{
  "n_layer": 15,
  "n_kv_head": 8,
  "vocab_size": 8192,
  "norm": "rmsnorm",
  "attn_scale": 0.177,
  "decay_shape": "sqrt"
}
Each number is 50 + 15 x the weight over its row's rms, rounded and kept within 0 to 99. Layers, rows and columns count from 0. The size before them is the row's rms in percent of the matrix's.

# layer 8 attention query, 256x256, rms 0.0479, rows 209-255, columns 64-127
093:39 64 49 61 39 36 34 56 51 40 45 43 54 48 73 44 28 49 49 75 60 59 26 63 34 53 38 45 44 65 64 54 40 59 50 65 69 28 54 30 59 54 59 44 33 51 42 47 69 64 43 44 28 28 39 48 41 51 26 36 66 33 41 22
094:39 67 46 39 47 42 63 59 49 44 43 26 57 34 46 48 57 53 52 80 66 50 55 68 35 81 45 63 57 52 54 35 26 47 27 46 64 54 51 33 56 54 37 42 32 28 29 56 50 55 24 38 47 24 37 48 37 40 18 45 50 28 32 12
094:63 41 66 70 58 68 28 29 51 50 54 62 44 72 38 58 35 65 52 15 48 64 58 32 54 40 49 25 53 72 52 75 65 59 70 49 52 59 53 60 39 45 45 54 60 80 74 39 44 39 69 78 70 46 59 40 59 64 44 53 48 52 50 66
112:55 39 76 42 40 48 59 22 61 60 31 43 57 62 66 55 32 78 52 41 45 84 53 69 20 43 44 38 29 84 69 73 77 72 60 57 58 28 51 53 37 62 56 50 33 86 49 38 44 52 33 81 26 59 26 66 36 83 40 57 67 27 58 67
091:33 80 37 37 46 35 70 64 53 38 60 20 55 51 57 45 44 46 51 86 56 48 58 70 37 65 51 47 44 48 43 33 48 60 54 57 59 26 48 33 70 54 57 46 34 33 06 63 53 76 33 47 24 18 55 61 31 55 47 41 63 23 34 11
091:41 80 23 24 50 35 53 55 46 36 37 24 55 36 58 45 60 57 44 69 62 40 36 67 44 63 56 42 46 64 57 50 55 61 44 61 53 34 48 21 56 66 60 58 40 67 32 41 46 77 46 44 43 25 54 51 47 57 18 55 62 34 27 32
098:59 75 46 08 45 45 63 50 46 54 56 30 66 56 70 49 49 42 60 93 47 28 63 75 37 63 48 60 43 57 50 49 65 56 34 58 52 37 47 28 56 60 46 42 43 48 30 54 64 68 29 41 21 07 45 59 27 53 30 52 65 40 49 14
101:42 23 61 59 71 34 32 30 70 56 37 62 41 66 34 57 37 59 68 22 42 56 61 32 38 33 56 25 41 67 49 69 70 55 59 57 52 64 52 60 50 39 53 52 66 83 74 41 48 53 69 79 52 50 49 36 53 62 40 56 78 37 59 77
112:42 71 50 63 33 59 50 63 55 38 41 58 60 39 51 54 53 40 49 58 56 40 34 69 33 61 66 30 48 81 66 62 46 52 53 48 62 34 48 25 63 68 63 49 37 64 35 37 71 61 55 55 57 21 47 58 57 60 23 44 79 46 35 30
091:24 86 41 52 47 29 48 56 45 37 25 40 47 34 29 53 55 49 45 81 48 45 36 48 46 75 33 40 34 45 47 32 32 42 42 51 68 46 49 28 56 53 44 59 56 44 35 34 69 68 44 41 49 36 51 20 42 44 36 50 56 58 37 35
087:88 33 62 46 62 80 43 23 47 50 55 61 59 46 70 39 56 64 54 09 52 57 40 22 61 51 58 69 24 47 49 75 86 58 67 46 11 57 44 57 45 39 41 49 56 80 67 53 45 43 71 63 57 74 59 68 70 75 38 30 51 54 48 88
088:41 67 32 27 39 30 62 66 41 51 42 27 39 47 54 46 51 34 63 99 38 37 48 66 45 58 60 56 55 41 70 25 34 45 31 72 47 37 38 36 56 42 58 43 50 26 23 63 63 71 32 47 42 40 41 47 41 54 72 54 41 43 37 27
089:50 26 50 85 58 64 27 35 58 44 50 68 65 58 52 60 51 55 61 14 44 58 54 00 70 33 50 37 42 71 45 71 74 49 76 29 20 68 45 51 33 41 66 44 51 79 67 43 35 47 68 75 73 55 59 49 72 51 47 30 65 63 56 80
084:88 17 64 53 69 99 33 36 50 48 58 76 58 60 42 47 52 38 59 14 47 66 65 34 60 35 48 68 36 37 55 63 82 79 36 55 11 52 50 50 46 52 31 41 71 55 55 40 44 40 61 46 64 50 48 56 64 65 58 40 56 56 60 63
104:38 34 47 80 55 45 33 26 66 35 45 62 43 52 16 43 54 39 47 28 42 67 71 25 65 16 44 39 56 27 36 34 37 38 63 39 61 56 53 69 27 24 46 55 38 71 54 68 32 41 59 39 71 53 43 35 54 31 74 53 42 50 54 74
108:57 30 28 47 70 33 39 57 50 46 53 24 26 70 37 49 41 50 40 55 42 44 57 55 77 19 48 76 43 46 78 45 72 68 43 62 42 58 40 84 39 44 68 55 80 25 70 46 44 46 59 57 33 68 49 65 45 46 52 45 60 75 74 74
095:45 63 77 42 23 53 57 15 57 63 46 68 46 57 55 45 70 71 44 50 37 47 36 44 21 78 31 54 39 36 58 55 63 70 53 29 51 32 56 06 84 72 33 43 28 58 30 47 42 56 67 18 61 19 50 51 64 39 52 52 52 25 46 49
094:51 56 76 35 38 58 41 49 47 69 57 70 73 38 65 54 63 51 47 37 44 60 46 50 27 86 49 48 60 51 26 65 52 36 54 31 30 34 54 19 75 79 33 45 20 56 47 60 68 63 54 58 57 50 66 36 54 67 58 57 44 19 41 33
083:78 42 39 43 44 57 49 79 63 63 60 42 09 57 46 68 59 37 48 56 65 51 41 36 37 33 54 61 63 53 75 34 47 65 46 68 58 59 42 72 45 32 61 59 70 41 60 53 50 38 43 57 76 71 32 40 43 59 37 44 53 63 46 61
109:38 62 49 55 48 46 57 36 37 40 37 54 71 32 64 41 65 43 61 50 49 60 62 56 33 77 46 36 49 36 28 45 29 38 54 40 72 36 60 17 75 59 43 47 26 61 33 58 62 68 32 46 53 33 47 53 60 64 58 71 43 22 41 37
097:49 27 43 40 42 56 31 41 47 71 46 49 11 74 38 72 48 49 32 44 61 54 34 47 47 38 59 48 44 71 54 39 77 70 42 51 42 66 35 70 51 23 39 55 69 36 74 49 31 51 54 38 46 58 33 49 56 35 61 42 52 63 53 51
100:73 41 46 45 55 37 39 43 48 57 34 31 23 76 38 50 52 47 47 65 62 41 34 71 58 46 55 58 44 59 72 46 63 65 55 51 21 42 47 76 43 45 47 63 55 22 58 53 41 44 64 44 35 63 65 37 40 39 35 40 64 60 57 58
094:46 64 61 59 41 44 66 48 56 36 54 67 66 17 60 47 62 46 52 47 43 55 46 70 23 76 49 44 49 25 37 61 25 43 56 40 50 46 75 29 75 79 52 33 24 54 36 50 75 60 47 57 55 37 57 44 44 58 35 53 56 33 46 45
096:59 28 44 33 54 53 38 61 51 32 48 39 34 54 45 62 57 44 55 47 65 29 56 51 89 55 60 58 38 42 61 32 72 51 45 69 61 65 43 81 25 39 69 64 66 34 52 44 47 54 41 36 39 63 35 50 36 59 74 52 51 58 55 67
105:43 82 54 58 43 42 60 35 52 32 43 56 82 28 62 42 73 69 56 53 51 40 54 57 49 69 37 57 51 40 43 72 33 39 65 23 60 41 63 20 65 66 51 48 26 73 21 62 53 62 49 56 59 26 54 56 47 62 37 71 55 35 37 34
095:52 36 26 47 54 62 47 58 47 58 48 47 29 60 45 74 51 49 41 53 48 38 60 25 43 28 53 43 37 69 61 47 71 55 40 62 25 54 40 47 28 39 43 52 81 66 62 38 43 43 68 56 64 62 37 39 79 48 33 38 51 86 53 54
098:51 29 44 36 37 67 55 54 66 57 56 65 20 42 38 57 42 56 35 55 69 58 23 35 44 32 49 44 56 73 55 45 63 60 32 62 31 54 44 59 42 51 36 54 53 49 70 39 32 61 63 50 70 67 39 54 63 26 56 34 57 53 63 49
105:38 76 51 58 46 49 60 38 44 42 41 73 84 37 52 39 54 59 67 60 51 57 55 61 58 66 53 38 46 38 47 54 20 27 56 36 45 25 63 19 65 66 54 37 33 59 10 51 69 48 49 45 49 34 54 47 48 44 51 48 45 31 42 35
112:66 43 13 51 64 36 49 64 50 38 21 16 37 58 54 36 35 41 59 46 62 40 64 64 83 30 54 51 44 33 61 50 67 60 55 59 51 56 46 79 18 41 61 62 85 41 60 48 55 24 56 60 32 67 49 53 40 65 36 63 68 69 63 50
110:43 59 90 35 39 66 62 39 41 64 64 55 66 47 62 59 76 62 47 55 46 58 36 57 40 89 36 57 56 47 44 60 31 41 52 28 29 47 62 28 75 67 40 35 16 56 29 51 54 47 44 27 65 41 50 52 47 48 39 53 49 26 22 41
112:54 51 12 33 75 41 38 77 39 36 26 24 51 36 34 33 27 28 56 65 46 40 78 73 71 33 50 43 53 34 49 29 51 46 43 56 64 55 46 69 13 44 67 65 62 38 55 60 62 38 30 69 31 71 65 53 33 68 34 70 42 75 66 49
103:72 55 48 39 30 58 58 55 65 47 62 44 38 27 47 74 61 44 55 57 60 51 36 39 59 74 34 88 37 58 43 59 50 36 63 49 55 58 65 33 29 64 64 63 49 47 82 65 48 50 57 49 57 57 39 63 56 00 64 54 60 52 49 55
102:46 56 40 54 40 39 70 45 29 58 44 41 83 25 65 31 61 61 50 67 51 30 60 62 38 39 51 31 58 32 45 41 49 64 70 50 66 46 64 48 69 36 29 49 29 62 19 55 35 24 36 49 51 40 33 46 48 76 43 46 32 37 40 53
111:48 53 28 23 70 29 46 60 45 51 52 40 27 69 38 51 47 28 66 54 66 41 72 49 59 48 66 39 56 41 19 47 51 63 48 52 61 73 36 67 46 43 73 65 87 28 67 50 57 53 25 43 25 54 52 56 51 82 81 79 65 56 50 68
106:69 51 70 80 34 70 56 32 46 52 53 48 73 30 85 53 58 60 41 53 48 48 30 55 43 55 49 59 51 62 62 58 30 42 45 54 54 17 76 40 61 52 34 53 14 68 31 58 53 49 78 63 75 47 51 40 36 35 34 28 44 47 35 35
112:50 45 34 52 40 37 59 33 63 44 46 50 75 57 68 30 57 58 40 64 61 28 48 65 44 41 63 30 56 44 69 50 65 63 48 41 68 22 58 58 60 46 40 59 27 76 36 54 32 45 33 59 48 23 36 37 28 84 46 33 53 21 40 51
113:70 79 44 66 49 41 44 59 47 50 49 23 57 37 55 79 76 39 36 69 65 47 54 57 56 64 23 86 53 59 34 40 50 27 64 37 44 58 64 48 65 49 78 75 47 24 66 35 43 41 34 44 60 38 44 66 45 46 47 74 58 49 58 45
110:42 43 41 43 57 53 56 28 39 52 27 42 74 47 74 38 61 50 50 55 60 43 64 58 44 36 58 23 62 52 53 52 61 61 50 44 54 44 59 48 68 47 37 48 48 77 26 36 32 43 41 52 47 23 27 36 41 96 66 52 37 49 29 45
114:50 60 22 42 53 50 68 58 35 50 42 37 84 38 51 34 60 55 36 56 57 32 65 61 48 58 54 37 49 12 47 40 85 53 53 36 70 43 64 61 59 54 56 46 38 50 25 56 64 52 32 43 45 27 40 29 33 86 51 45 35 34 40 58
104:69 38 54 61 59 38 62 39 31 51 53 34 55 63 75 45 84 74 52 66 60 43 35 68 59 53 47 75 61 36 77 50 31 49 57 44 62 16 67 68 84 56 64 56 30 34 32 43 60 28 56 50 29 53 33 48 29 82 40 69 29 24 43 29
107:68 50 47 40 45 46 43 57 61 51 58 44 25 47 45 75 38 39 68 45 60 52 42 51 64 56 41 88 40 66 42 46 39 44 49 61 36 63 45 56 42 53 71 71 61 23 75 55 44 58 50 58 29 61 67 66 49 20 59 49 70 64 61 61
108:60 35 70 60 39 78 49 43 58 49 45 72 65 40 66 44 48 67 38 55 50 50 40 54 36 59 54 33 47 61 79 68 68 52 47 53 32 25 51 40 30 55 27 18 28 80 53 56 28 58 77 67 78 61 59 20 35 35 31 35 46 36 55 38
113:58 41 36 52 68 32 49 69 43 40 65 21 20 50 23 62 59 31 75 48 55 46 57 62 71 44 37 83 47 56 43 53 44 58 55 63 53 70 38 62 56 66 83 68 84 02 66 39 60 47 47 41 41 54 51 69 42 66 68 64 62 63 58 68
097:66 37 52 35 39 55 33 45 39 50 50 28 34 47 73 57 71 59 70 60 56 37 23 72 59 57 54 84 58 84 55 50 30 54 55 37 56 40 69 61 59 56 58 67 49 15 73 66 39 43 33 33 26 76 55 44 46 28 50 81 49 21 52 63
101:43 23 50 44 67 43 29 59 43 47 29 61 48 60 53 21 45 51 67 46 23 38 62 74 53 27 69 17 57 43 66 46 50 74 56 49 54 54 38 67 42 41 30 47 66 59 40 61 36 39 17 44 31 54 46 36 50 69 53 55 37 49 53 55
110:55 50 37 45 77 30 31 70 47 50 70 38 10 74 41 53 54 37 80 53 40 61 61 59 81 43 55 75 43 54 34 40 36 55 44 74 53 74 29 67 58 62 67 66 81 03 59 40 55 53 49 43 27 84 47 76 42 61 69 61 71 49 64 59
095:55 32 50 62 74 22 35 55 31 42 47 48 59 63 55 23 68 75 65 57 66 32 55 57 75 22 72 55 65 23 63 50 52 61 47 51 68 45 47 81 71 44 56 60 46 40 24 56 47 56 30 52 18 54 47 40 28 84 54 54 35 27 55 40